config.toml
vocab_size = 4096
positions = "rope"
rope_fraction = 1.0
bias = "none"
init_std_qkv = 0.0334
init_std_up = 0.0334
lr_mult_o = 1.05
lr_mult_down = 1.5
warmup_steps = 200
final_lr_fraction = 0.0
seq_len = 512
Each number is 128 + 32 x the weight over the matrix's rms, rounded and kept within 0 to 255. Layers, rows and columns count from 0. Numbers have three digits each.

# layer 8 MLP down (transposed), 768x320, rms 0.053, rows 331-467, columns 128-159
157081126081127073096120148106162168106113121111113169110149135143118212126070133099122161168032
118194149127166163132130096120096081143149144053181131118153100137113105116059191082121155134143
098135103107138108081171128108057075129159162111121170109155186147107126085083119016151097119136
067115112133155109096082094163123129170106144159123125138156144156127113059093141127116178102161
173116145152115160108193120134134095100143124136124158062124152153137173087139125114170166095083
143163104099132114100140123123102117094127175146092175071109086186114119130170156087127086163196
153092129146076146105148106145170163127117130109125131134119085102092137140056158115129104162105
154097098129194167118088129119116161158122068162128141135152160114118105132114142082153134134161
112105151149152120101121102105130128119158150146105130129089145058165157064132125102080155120124
134125121125133130140083065106127168065142154134139124158079101169134156128106139093091132161119
170145098107117130067118122129108113140127157121179096151141180171150101143067176158184207161150
113109119114125123106133120174162130159141145133115150177086133077094162093129183092077130066116
160111184091176082137119147134152168158137158139094077136098054093144114141108098170139172143109
081131123159139126089162109170102160153111108153133132125156121068112106127140151088194182157111
183131193143146147149159071185095176079147132101146107170073118075144149124141162125115151153137
150138100113132147161117132128109102121114119093161157097138083114175161122142134072104157108158
117124159117164098189158108097128094107093128101162138164102161154132130098118180139118079118080
153138135130143168111139148147123156146129144079112112140158180143190146130147162147166105062207
114125155133160142052132103097166102142106184079151121102190144192111133107081112162153092078119
104166151130059166160104136119133104152076077163123155107138121144072162121154120092139072095083
124160105121132152104192105173149152115117152152163098148112110161117163166120158089215112103142
178064155134119124103087152119108165130123132151166085160097073142093090154117118161100142115146
110178122181158147106119120108164117123119135147116166116149169163141097117109152151098136101127
129127103164159118126118129097060133143156120085096167142149064114082137155079104166141167140093
143139080174086102135130185152171197133174175139149106114099090160159106206152117118155132125108
131092106059124141105144117099163092126083081153103126132166146056147125119136133125149061162120
162113097164138181132169164181129186127137163113177152117146106143147140078106117104137141117133
115081059118190103108132090167150114208137131124176113094107124096059146171166080194133110112181
170105092160109138094093148165160030144152157165081119143108090076086107076109114102090142097127
150098098070159145140139118174152161106131146124158087139133117142175131159206093192144158121135
087145103173031142088123151084129144073123155122174140148158156108162152117140109148084148128132
139156080101156111128044143102064158131028101160143104127070161138155153121153157173122117152093
175182141095134148064130102154144120123138134134140093145137128103126115104189125165127052115124
215140148061094138139170093149097094115175181095128120175164103111110153128161103129044132134114
101178080139142106145087089135120172158093085095158145126109142135134151089131150174133132175113
149125127049174155098140192136088222147142099175142182169152124116183190133139171092144132141114
071129186122161127079135128139128111124145142156145155119129146059209082163148126153125106112084
176138094084132103096133114117077148156148115077085166113141112142163111121159127194128114141068
113090162133114130101182181169111073071130165139145124140130127157085142097138133138132148130155
097099140105089135151125125159120133133143115090088125162143090074167136102058132193107090171088
125096135159133075211112135135128089099126134112106115091122143126195151107128152109117135159074
145127130114026158129120109106110147168108081148106133106166115151118117095121139092071120115135
122096136126136159174156168115113142059129106140188093151154152127204168110102158111116075082093
125130147149156160145085141130102127095137125110126066146089143126125083113156116091089115156116
123184123112079144210104112162125124181148075080081072172088128127157106142178126064102083135183
154143160185152112149154136094099110136068129125104088088128082104119135125150151111111126187122
124167094138144171073167114105140076127147120080121139142135143179115126149146154139153141112151
107166142113177127147141134109089163158097173161120132117121126085146097084086137165088129205085
154106112103153087108114090123076052076102153100149140135089091126097114030111134063092119063114
063202165124091135137150118106112125193128186173093087101121152125129146166159131102165148084150
096122150097121153103107169115103106150113107089051125237116111125151159188126122167116107126116
194160155147183108098117108087101128130173139100122050149135143119109110082125131113127076081170
148190115110100124143161148132163099135137126103140147177148104136104130197096132179127142104123
118091104153126075142076088131093197137161210089116093142152087065116099093117087129128161128145
166133206093133144079066074135091127092061134144134110087110098173098162167152140122149109112149
123084097125117134120091161044124133131146161104153131135124177185155147138150129123164162156165
177105132065096187111121150114110118082145151129040154132083134105104178161183178197093152080098
097116108100110126168164141162141146116146086148172111122094099152170109098055133120134138095160
080107129107151118157105168121109146125125129156104140157124133156171124169130138122106136215107
145155130107112096126125130080124113157108172178155083118100126086116195124144154091081188082078
130142102114061172088074146156110119136114119129130131143091177145158086146126149100075091105166
096152176110144166075183120208135151165160143089110120067092120085151148130149098123112137122141
093120150125123151148149131141134120111115099135092117164087033189099114104116127118187179089119
124133113127093161122151123185171123164135085097176126123078151179142127131140090097129150185131
086136109153115111137143105125147129162088115156161095127125094203138120090169133094114166143132
083117169127058126134139172112104168175096113146127115112096151106113196088110079156132139172111
157093160143142138157096117159169145126136118073133126079124090103112192119171051148119116141149
135166132102195086143119139143171167127094131162120116145164138112069141146124145104194135172118
095133121140110161177171107103131130113176146090089109123164137153124179151128090099110129083135
080093161151126101087177108108117153157133113165176174132137136128089121122143118170116125176123
169140139108094181146140140148109127134167148163126099174117142188101126199118095118132139111093
160150149137129201200085130145121172146052113101194136163149188083134152133080180188097120120149
132052120085118122081134139115112174134154112191117135110123141140147128161139170174103091172117
170123093080168142106161136204165094141125168134165161141147120130138061098130164109172089183040
168142086124106082188135145131127127137067156119116183099103114169108097162136135083165147147096
073104144140109100172117120120092161110168116133146095130152113175119137194135135167126104200046
175086148076108089143159161105130124089157103104106222173109158113148110115170129190099152087113
130181071170138059117147121106118172188127131108101087084085104142197130164116136099126088142104
155120104141124182118162113099147120127132138138074134126119104160145165108143126146082140088135
066136173140154138129085134090149128169078072105107120129128133145132119115162113081114180101117
163128143120124094135147153132127097202087176167159179182143075105119157083098162156134142090193
121116173155105112102091177118122114132147155121168167135157146164128114153162122118143092143131
135104054202169101100104139098103175156163147097113243135166181151149110162147175116186128123105
142081145129092129128143098174103140149127124157194136130128089146174147113096115151163111141162
159106161081085123127152141082122179099202132121161129139161106123116092174133117104107146141119
094111049092187139126137098176152117121148131084119160137149170201151089118076180166120179107121
112160139137144106126109060118167074119127150095044092157162099141109129159102054171145170143120
132118143154148079115081131117056071126130085136118120122112134157117152084138163091145151084128
148104079162126075123133194121173111128151076180111113082113102110071093116064162132142103078149
132153105148156153123133119167214143119190192109126129098071076126132141185103127177071120192114
120119175152081091132131104133109132155170121145116187120083143142116153137040140079131119071111
132091179186100127079122204125206168143192124121101176121163132143125151139178121147187154117155
068148114102184146169164147154139091081123117099147143173121200112122099155138079135115162131105
183147083071142096195149069096120153149112117163157091080109096101101130155134111080138080170175
070108166172122121105146126160152104118168084127132129178094071136169192168163158063115072088169
146101149118146176113098133088036120135197094125153119145176174152185141131125133114188045092138
178112102109112176171078146129153154097135118151102111149151160125145087080139110167148100188154
119200140114128145139170139173158127163127178152093127106134100132103151117145153091153150119103
120171153122129097119141112082128081097161121121122185183088140164165135142132150097147195163169
126064110117089065094130122149157129113108092134133139100110111109112078136107162123104105146122
094181123069104155093152104146116136141203141100113159152114140102112088173117181163144116178095
157148067129124126124165144108136116171155122118090121182127137132135094104085107168132167103121
100115123108182149136090141116121111118140085075088137178129108111106135163166097088120100085173
130111124166116093141109130102107146099151103076146100138147108107122130118141125087110185133110
069116152057107127105186112166146157151078140082069102098111081091095095163135152175115177112140
138133093134116135169111119180132174113149107146120098097147139150127171176126115137166110166163
162114169153169163141109098155135129123122146108098144147173089075146139159101109171172147077111
129122118125112130144150101071153098152074155092117110098115100128138146083137158096156127112124
029183095127106136215117153163072128160149092146112101140183120139143132137107113170139159148133
132165145143118149106119158077182144160092131170078146129137148108103071126107087117091097124118
109116115122132140132090117091155152124109147188083113111122182107108144125147140163086151150136
132188152115135111118133180102153082156121147154119128106149115132134154130125090078183106107116
125158120162104147159112154181151069148132120156068130178184136125138120079109196085110156140125
096141157135046149128110081114118106086152159133173098105075117135189109070125154120098091173106
131149121168093161084098130127137134095115077121100079155071127134139107110157054151117110120106
128088152086162146135078146114147114131143125157132102166158084127090130130066204154024088137124
132112100111096063111147098116176163151140169102195093152106126101107146124137123118134095173075
135134102114097097186124183128139156128080173166126107130173144080072153105114133115169104136115
078101142158145144102113163126101125175118158179122158070144115195129120122148149163127097105144
148148137129150165149137144198153076098147090170094144140122122134093131171129126094148162134149
152071132141138108166104112121148132137151050149145079115130102071116073161056115096141147197106
078185112156141064118127037090174168133118191143129080119150119158159091132160151125140143052145
144108146102148086131089118117165148119109106146105208165156135115161154105182112134134194136144
169169110115144174124121177162107162133108194138159173141090044132085125153082139123162112127105
136121174132167123086098094121112105131110160187086124170075069100060088142160104106101161121120
175135119106117098177100131136096139117155173096124157133183096134155126158137107144154166128108
164121149072052092126094092072101123147152212072118140158182102099133163092141136115163119163175
087140177119114126077097115135072127111118159093177063098121121151108144107139179138144155172096
075161121166092121110118103154076144067124120111145157141135166097057148092169133153110092094145
154123117100099059131127172128136146085142087131159131148150176132094101110126134158109099158138
155131143135130142105131102185194057112133092128150091115105123224073165133140113072145155124101
068123163110144160151215181141087149145078111162118111183138109161096182129069155092094153149099
115124109168140076095083183113081122170153142115134091098123126074153108070123121093122105151122
154157107111122091123147117112162096142167118094176097130145102115164104086080125191123151174117
099106172122107061068141114160122149146168105157109119099104119138120179146139105095089130198173
136118115151133139089192111161143148211090154072138153094124126106124157155124090072158152118148
172118035119115126117168181139110122146109174122161093131181094068101091184117109133144086136128
# layer 8 MLP gate, 768x320, rms 0.0597, rows 332-468, columns 128-159
136104148119148148046086157110145154162127153098104113106084137133095117114148144117155133141107
129154109126083120126116152111115138136091130114156065143103157172170097149128125193080100162130
091118118164168136116139135121122124114102104145162172139126140123159117121136152152150146155129
126095151108127129135129126099071090168101094171068103110134132091144119137126053140107105168057
135134143124117080093160165094140093117159180145074153099109157065114107148125081079074128129176
164110105110144159149136093122058125093096149113116146152098100096151103153128109190164095152125
087056159127123102112102141102130148163099091092171164097146095120104150142128164103115122134126
202163133175091092114203192150154116154128082108177079116113137132109165166119119131113149130183
098112092121111148128060156162141163132110151128106164103185049115141089146124151154141141112219
093091128156177114161138122168124118178096122079090120163046110131087136073194105105166096046128
167106155147103112134137111110109147108099188076104198173181081131117088116112152099070147150201
123116064140134161148106134130135119071134144184093104110039098118138107197143171166132159135141
110130084071131121107087148119122070119138137131175133138155165163116144124105155157067081137097
119122135118131127156165130119086190169046149117179111150149097139159108145132106122104111139118
129094133180135139096111156128129113128172129087118123155124144122155170083126105169090107120094
130094155149100150100092195099143132146141079123116134167075122143148102173142140105167119171121
119169104139157118043095100105122146122125049171074101163086120128134148058165187080123118123197
116136094109164158104163136140130164098168130095146157174143134138140105150130121149135142135106
129078145160106089064126121112119163112166105148130070182128120116121151175126106112152068150191
125211102141101138141079149183082142117125156149145136148051061125142110178160110155101118146155
088141100149109087201072083107151089140163148119120156141155142098156149119150129117121117168140
104123108142156182117161052141128118116129093157135150129134129137124137030106134116134226129088
188116188141164128106162143104124078123125144152131129101201053110129097133141126086178106124094
168136128163118151133176149055149171179101116146164157100149123134105134122137122137131090124088
112110102155112147114011070095190179181124039159134140123142131147100137142157172068120105145157
137102130142113114098134151099114055139111203147135098123134152113120141129141132171163129106136
167113118087197118127108107158216102124118152137129155196135115089047138111160075158154100168178
111164095150128136108113108100177162055112140147102168142127117176104111162112146160065153120114
108122173135110115123120101114129128131173121158113166143152139076078108102040124131075164097080
120171117105133093126062045097110105112126132119111092087154131120120154119157119085100126118130
119100128155134167130123112143143079123077158103141128136087153126077146149118119097123136135101
100151142063078099089137108140140148137117118129140077118097131166138130135136181123134131114104
145110171163111125165101143099096129122134104106133116139145118119139152109157096067130126158106
082115127187049194161116113132123134161110118136192131152128129166131118124099130119083060156067
141164167101167110149114102139127136131150104145063140181083150077097205180076176150116150146107
072135125121138134117169154091152066163144126129148154146110136092127117182139126173116149105126
135112099129145161151146103149105099155144103082143155090118077141157119165091152150077139084163
180131079128151064079054168163126132145122102112129125128140144137149107112095132117102110128052
148156145204152095090174085159118076144147107183162223124120161150104075088142152120102146132058
139154122109074130086176118142101118091181152155099091153090187116123113146159130194107119154136
120108101083150119134082165122138152078113144161132164162164129123120149143167200080140150139180
096105108087149154134247144166122073152132117075092128129120107153134160161147121064158190129098
121136124123107086081124134130142166076143093163147155096124153134133114157104062169052149149075
155121096121135090114120084162172110170119112134134162099109136137091075132118116091141107204159
103040177138090114170103108181147091078133183142157112157072166161117170142134152161117080057094
111128144140195189149158159154174102158108120081176046121140128081171145140130143144051082106098
080100162129182150166183126146110190151075141126166098190129124123140137124108073144089128133126
206119082083147131114150105158096080123130034106108079166074089121091106174150099177145116129110
147155103071094196134086142152119131119182135062136140149167146130123108120145142087124095064155
117145077116093117143167108147183151086123092127175104108218131078106184104115114125090124193142
074209111181154121135134131139201169041134118115154173068148119058080172183088072190146095187173
124142156154126065114176151133118139134124183111138165057118119138144104131134129111132152051153
120152125122173142132140088126087158103089115119159131119149143097140115120152170219199173143178
196161149105181108168151112126123142107200110140128134138131193119093121089119119090106106115114
095100170153108132162094140146123097070122178107151092120152168061137107103150086117110169208099
096070141160174166107127122079156127121100049147120121171103112119078123175230052132055179143132
154124124156139141155060155081166115147095213114157133178140111142181088132154102160128107107121
098175135114160119129176106098186142116075118180140131113082131132069179119116144175080119105126
031151109140142136126135106150147112156098133172125189125087147113122097120134093125165153138149
166161180118198100115142221107118120151141071126141095110119089122188101049108175125127165162134
117070107157137168114076115129141087099089125137107181188059182101131107112126151153081108087153
088136129119158117127122178155123055170148103104084133141134093095094087176172111147149114115107
128076074135120149141114134152094094122141090101148103161075095115129150143131126115063079123142
103190105168179157121163083167148112162115128136168106140146085133114114174176141077104102169134
148094136151150135130103120163119134122119124111151175129115200127171182144091077125112147158151
040119128194113109167098105129161138149093157161145134163096161089083166116104112116130151119098
149110115122132127048148105123079143114133105123089095124108175112125116130109107136145168176101
138093119069174129087132152162146096143146088129084200098107083078097105113138143122080065126117
135122166122118175107133161130168148166072103107165113116177121133121097162074092138100080082124
097054087125133105129135182119081161158097178169118133154142120144129108159089131118115118215107
073059122108131135184117139164168067090141120145179167175117113167204181111101084156039142217083
140140177147150118142161104140094105130157128127115108158155112180101082097124094139146090125133
129154155185165162140186127115080148135174123108130117098100144127129127053125096138087157109118
111149124113141117103110154113128133128148106123179105159112099098076084178156069073099134162148
125116085147020136078179153156107127134197164139146149101132108133080137115141118120133145085151
142058092171124093088112164165139138116109185138123102112070095096129141114152137145154134151160
114181143095111198132150141110209049131092149096110165122093128138100184103135135111089164079132
132146118141122175170186122134113153073035128105193149088124075130176137161100094133096058185104
077129131139167126112142138121102121127116082142142109115111163127096093107148127131162203154121
154169137109126135124100157102092150116120166161070140118131111129127120129151060094108124159123
142099093132164091157101106184119138112109117125161097120132213134144142159166129175153137137120
115142168155142131062128133108122153144086129145096128136109118170098141125153087143154082170151
098107182118112146130124120128096064101160122150145153136113137126114105105132111146110130101143
153111110152111136111140105096104141082186192163081191072155103132143126136113119149112101132143
110092147096108149093142112092140126119114142120144221128131070073126115176105136214104171159153
091178177106101123120120117174118117122087131138077101141120101153129127098111184134155092118132
178126112166071075193132222106113116050063143143084125111109122114081147135162074084148178108130
132032138065103128104089120185116161146159133152116081099158138167106140132142101126090134110157
152169113151167096134124110165185115130151104125160113109082144110129105116134087119113176117103
139129131075100098060086149084076140102143125102095155088186126087128074186143126108175160107169
096125117151109153103153214081107077112163154195148159078107117112095103095133121141087151083188
142125180134096130165164136090142178102116123132151168126113101125102186163106114214087081186107
090155104165133129141117120105154148126159131132138142125143138149114109148098079147113110100081
123155082160163066156164144139102096093199150101113175091118180157119112144125125135081078115166
109143143134122172186166133073132123126174163092172131138180080089133129112116070112091135136147
081118138120121196054104093141157135153110113175174110142099072144101112112078151167133164146135
124065130118107112144158157132145092127137100117165147152170148140132124140151111173142089097129
168146078155108048073131124080118161105114094107158120207139109140105200096058091114090135127178
165127090151137109143156094149100123071076138065158115118116106111162117073094055154094112085103
153121136115092108144157135103135135117160163139143119118083092101147172067132114112120139156143
132086106134119146142117175155143153094145177131053124125067090085159143101085110110093151101120
102151124132084100102111162225121133142130095140122103138146155103143125120187109137137147116090
125091080133106113115165156149169125126188116191110097134115069127162125139155114141144124165156
074168140103127119108121130122084131126149173126176137138138111062104146112175126138148162092124
108100099148186126159151162127106087146125132091187121124196085165161161144164111128139126130156
105140176158135135098135126119173108071096088192075140109172128066119156092124176130111142060172
086081176162129153143172132201110151138164096110082117178112086120101110112110126059090156124144
113108158101090082189125078195151094161099084156119153120146083099152124069186112146175119112167
070137075139177220102112172137123128078133095102094132162094085073161171167107172153084121091126
102093136195128146101114177093078132107167069107106147102128073136127132128109163166113166123097
134153162113100125183110108134161144142125071173114124130158182081043102115113086141150114118085
129086110135117088111067097139133113123194093107167130152161135174157149139131074143102108124099
105095151171134118153146158175111110127166114106169109097135095079134144123141141108089067132174
174131151106072137158136052083090135134214158144138125135113178102134185101090137197113146119120
090162145151113138146173113113083131114148182119055197141135180118065110114070184139048107110077
073080143120053117112111074120186115110135141159214103153139153133139169129176148111156143125195
133111095150143108127130084147163101126158085088106126160089145158069152143101121102152133132097
174131100131123133152120082091103153119158122181133160155133079115127158183091141133081083103131
152119099154177122210129144188124238138128115075044164120145145101112191136099100171103096136135
063096110089079126171179196109168174114172098101107026112153139161174150122051090118080085127183
137096173183113158083199070100101131159078097097129126102114131116172168179115124136087180111124
117189120082123099096125151136111096096129134106119116079131159111204134114134142150079120100127
131157131125136116164083151164110136135068146125130161143086120097165127105175124124141131146115
183088139126134064124152083121115076127125079123129076147208199118117123104126159104158094064132
164149090166132121135133057138173158161155113122145137161141105151047127129101123130099101123181
101143137159093185099143084113172113179106130127133151109114114083173121104087181146146152141112
146152133131113141099163138132161071108134197080101127180080143127122161110117183118149169049158
127110095095106130127140130152131163119072137141092137148141139107155159165126093161174108143194
115145161147184107119113171136186149158134114109154135178119068033067165140117106150155111187098
172191096122138187135120098147163121109160177141128129141095101178149113124143099096186146099100
071093124137111102169103103161094048137150124153153180127086122069147177098144130164058142093154
142117096145108129140142120081121198125154136112110162122147115179085165160089160157136153159143
176107174113139172079159116159149120135159100098130144093063071149177179118076164112162101098105
196056124135151169119087100061104129141129102144078166156104106149092124102098151133119077183086
094129057115074144037109123117104155091097141156141096117129113122088110103114164153148145112158
153111042132133119085117161104149117112114105155096103088104130095142151182122102184082171123143
113179145170127140132106120046142132104123160211172120143099152115145156118117151093144153109117
# layer 8 MLP up, 768x320, rms 0.0629, rows 332-468, columns 128-159
160082135114094157161178100099148099071140133120149146170180088155137133075139097113122118162212
168089097159208071137119131148185119100154111129162056166137138193092105160070123072195130127138
124150094188147142095146119088113153094153042079115107089173063149083123099109120068114075115150
168094123141118130179120129141141120136122150157141122161161150109161124125117089179143138166146
146144097140097100147100116119185129106155128154149160123173106164113170108116102131134125128166
138126127214115133130077116164138154104104132096087117096117136128147077160100117156148096104143
150091134102072126196152137147170135150120132081129061131165140168161161124210167132174144149172
150103107112177174122135161072147160135148100078114116119172167128084139164156097168102157128127
105100127088174136148169104134124109133151112150098104191106159146140128108124119092120116130196
138115182132123156155092149095147117137096149130173135077125119187135126149086125167144163067072
126161168130095142107108117136121116114100195138080116170155116084160171151035139140054163173120
166157165136151154107108167149127142173131132137089140145074075098192048061130182085183115145103
127110118027135142109079202093094144168155070135140142133140096141171169082088139108090090111114
116187129118089123094171177132161152133162123144094097107077134181152153151110137151204132120155
123110096184140123134060169146200163118117151149150156112142097146155100153127148169168147113129
110137140166113124157055054106133073125103102155159164166125133109101179170128151159087123095116
137168075137147198180158164115143098094090118099147142189131175140139141137104151178110202127131
142157108133174129131156117099107144120141099105097119070099107148171117134130136059123130204136
115146167161144087102158089104162121122063158097099121136124154051123122101160104123182121101130
190081107103165081116125055102099107100128157153127097132169148074150130137144107161122103132147
184075130129135121131088120102149182092128163143098141165127116120149116093179152173123156144141
087130150161031123095185159146116153131160118122146074144121163107118122126101121064160119159115
146126158237143117122160111174106124113092133138159132089117142142183155161129118100090126189105
067151122145103136079103162139107135117158113104122139152169175120170120137133120111105083098089
152071120065125063088102084172081164161100102167076104092180046109170150089160124114081170105183
154194154062105088151050117143150117166109116141079126111091100166085121065081137143133098159132
150135184166106124177109119182162102198156167130186082149133122161088079211172135146178119138096
125187105157126065121118130087117133101107090112195137169148170126148112133157098161153153120132
123143121166108090132129163107160142113163090171160124138119127136105162115115082145159166193087
126127105127150099183145161141166173171106077134106168117133140134131118141132139143182146149075
136128136090118115135120168132122079105093096160122131126078096136131128116128147132111113091094
101125183172094098123144095095071149125176173200093119148174158154121104161200142135087113105115
087143140090087200138158144058123121186115094084169167130171088153144129151123157160126128214120
124102157115079169108146078086133095141097135140127172098111078136141131124102120089143115107137
186093122116138096103114156125108165133156126155118118105158105147151150130094162116158124183113
093142180173105174165173094135085099129157105078157132135186116082104138135133143143135023099089
095130072198164112125140158061103095104140051097110099096139147111196118121145109100131127131117
156126135126102106100170145147123152091106150177107144130098220138126116155141154211206121080106
114190107072134058141106121133109121130081122110156113084165153113135167127084137146132134155091
102117110143080119126114113163168107094120095130140132141093142089151099117185153207060131179083
098131108136130088122126125164108163152132095138138089152110175113077103120124134148076092116134
153131116158100143145136134118172182106139112103118194145121126142159138148085115098183142074113
125139172150143138129076103138092115111125124112108137170084149166085143100121104138135121082129
146151109130108154095126089109109134085134154160106116093158114071153075048151158131074145110130
106094109150109099157082134127100148185156080187119075129138106117114134101144151077158127137187
125183135139160186162115128118126095162138088105115139067106141141123127103131152129133144061097
093087170075126119148111119129156140075131152155164123117149096109082107146057143080088077083120
151073200117176128080101137122065162164150167145131174183100105122112115152092076144101118113093
101152124121060120084170078150101179121120056093100132110111118125139114098160183150137102094119
116130115119082166128151093101145127135066132159165086165116143103152150158131205168160141159110
144143110153142135126094047092119137127131054160129114159108168136131137145090185086157083108158
180189099142139160142157089149106155134175096143124141176080103157120103131145206166144139154075
085052140151170113072162162168128085118172128180101153073106143093174101067142132083148092145166
169105104169184129121066158142162145172183148093133095063088160047086135059147188086145078104154
147113148054144107150133118154113120134176180143137130157145113059213084157147134131114172139155
143120156128113170135127170176136136172184134159107200093087151115118103104177154134113163161127
127127133086144154095170159139101155117143135124131119060094145110105130155092183100084142117155
104142170159112142152162122117152130139106140107118121097113193112165089097087122123140119173160
135141158118188103129112120102085182162162144144131111108138126110186137178094114089154147056162
094183150181162152119123119113173156094127144169115099168094173118131143149180112120146131119076
098122163156145117101131080200181170091173127092123158099139077136063114129175146146090102151165
147140094111120131181109139161156152173107127117139106164092065148111115096127153129074119127112
103135096115153117089090163091143098136101144135039138147158148130119146105116056098145159092103
142089095192110116072143141145117136111161155113160106157109137095088134099144079167100144090149
108154164136095139135171187157102203123166079181086098129107109136164132127155101150126167130109
164162125132168121077073094157099105096186164120162107133154171110135145053093107170083140092128
078195148177116098096122124133132091127128077088132165182173160130093116180066133079155168173139
155115102159065110094113138097142133095161143138165062115086156095153141122197151149147080109130
142129153179185139078156134133166126081104121152141187160221123103104127152172145074172124065033
101120107154169145139109098105177161114137109111110194108156101162121097092079101200095080115088
152123145120120137154140151165106102149132143160115153153085107166123149155147137101172115179130
157129121143172050133144127135083064132184092188137121132239151078150114146149157105072125169162
132135140136154116185120144117139148113083131087142109158141081120121162089112123065165167116120
132099128173130141090172126136145106112137125121091163119087102114120169129139166165126101148165
136129166077160149092095070101201115130114154126148145088126110101145116105101170128138134101178
130080093129149169129108100096163103081105105127148056131160168138132101156131117083114128155121
125105098110087100140129115123147158140113135177139137114139119151200144154084156121179117131171
133133146132146099146120130113068096078127144149129088101165164077090083184094076134185085167162
145126124124106178131111102065160134101094153172140144115109118056129164111092130096148146139235
134108158206112119129127112125128144140112120154132103100099129174151159123162149135078073146068
086103143134088052114122142084136124153092150153167155089132121144098095130140138152114105092143
123141129070098116161109048089200162119109125128053181159121148161150094154125138077157098121113
140154148142189164131152166125108110125195108065094125146096137148146134143121115189108108115151
113096126143136118089130129117104179207137144108148147138137062194119125153135173086111167116203
086111129159098156105130109173138110118148164130104107127066052077084107142094139151096134114136
107148099120082112142072069131100162197166138129084134127079150105083119162153108055157196110063
130096164124140163102112186132093112138082114152134158130083105133114021202151156091130104098131
099157098078119147086094080140161128100127130099099136157141159116147137126135146120151182114123
151130167151147156149135130114236103133143213129148087113110163143119113117149116113126140129117
165112099156179165101095108148121116101144124109139124082151085122126144114114093132157144113139
083094105123203116129144106115116073060143132048135167142144044132116093121091149153175120174140
154103131113092172132130175105137108194148120189175157107116134123148094118114142117134079090107
149121110132133170127167114095148148131099131086109111159162137130119118102150148138116100110139
128171109146058120113123109172160170139125105162123112166165141093117151124139050120186106102157
154158182140167088101180126213132123107092129154171148154158135175089074174143162105131134095154
100094150166162124106133138129095091128102115178133137098133099164087144163149142186162126053146
119158163141125052128060116134135216137129139098092124094132101122104095074083053105126161047129
168160125120172147136130118187127098125122143108131126147177123158067103126081099171128114114112
138142157175094096098147136151139087140097135110164095120156147139137148080140100151148115101077
144078140082142065111122154133149076139126113095099088108184198177209110151110083149163166132115
163120143124088118096094120109132105108121112105130112143146149136114094088159152155086174140162
166158112129192146090118142118181135070179159145067151181120120131112125140058127174123165090078
142153108146086159162073174089105152129075092141125132118164080095065098187147152131105153170122
144089170075137142095127126123089110127119155146140107128124106152101127092107127146099069114103
147161102096136183107132172164102082081156162126083133114151144135137074146157140096053117109187
132136132091154159048105134064121140183155154075117111119093149063130147061134111185181121158109
085154097120153106077126105147157178162132127109150135121047106146122168125174187162166084112103
131148171101061167085159126135157124135147147097087135117115164136179160163080115143131128108147
141140122134156107070208168096058073195181117188161131128117129142198083157116090139096191129086
074144135160129083182078165104136153082152160121166119132137112192128180088167150147123088114077
176165177125144190095133155137053105151114193130108037118112192182119148155159156095098123119122
178086151145085123120070130056161131170158096110137181146146119144126157228144144135167100153102
115127126197159114186129121126122095101073161128152099174150122121199119101129114162147058135139
136160114156125124068152106191102091182065184188129100115124128131154142130173204111066162129109
141151082118084112160117134121129103168157094090120170103105132108136114192186104122074127134099
165134064152133172154125164188162082084187102165156117128170136197072140184121129119134087165123
123154110148131199154149150121152146127121093135146190172138119191129031209162126086157176097060
105068114154130125188127091146086097186095121193207161100164105126115089057133145139141064121168
143136182119121086132159127117106080145116157077170112074129144125129141148179169148143088156095
095189054170126106147186115161137131115138087155178091118166112221070110162133113107109130122116
126105112138048130144161154136125152089071127146134121103235138164118153153099129177078152118172
079055155161142054140104107153117185156086128143110121160096150111101127047123115126164154119184
137107106137116146110147152110151109179181112146111117081207067189175128085098096075091130073120
148173135171093085117101096135079152147125153138196165124119107113136092186154112160071139117117
147122117147177156169171117139136075134104153151092141123170149126114153117138172109191137091193
098103126174150129126138147154179100123070119141116119119203162126125132142159141107146091097178
217180159139150065096079112105098148104133094086133198152114091106130102103113132111095111096167
149124102116132101106174146105115118109122149136108077132149168145123154115119116142136176116169
166140128180151104113148155085098161168154092138149144173099064124030174118084126108124074106130
112160155054131177107096175183103169113135162092072126120167124068156131153122126157132119141124
117102074101129128165090096123221073096115136101202077162160146159104178151095081109161114063147
155126112169123118114128112169111112139162166172132120132162081200105124145175107103109138166109
137115104163142163146101119163109132170191160128148115101188128113117136128120118088054127095121
160178123165160105187161154141165140113203135127120172090152107075118137188082132138048169130062
117106114155120174093164163169106165130126181100115154172147120135135135100141108097111124229116
147108118135075153159143146128152186103140154127142135176161119136156165155155155119146133132139
118151125159176124083120080128113090122114183084139138117140082084160099080144129099159164101080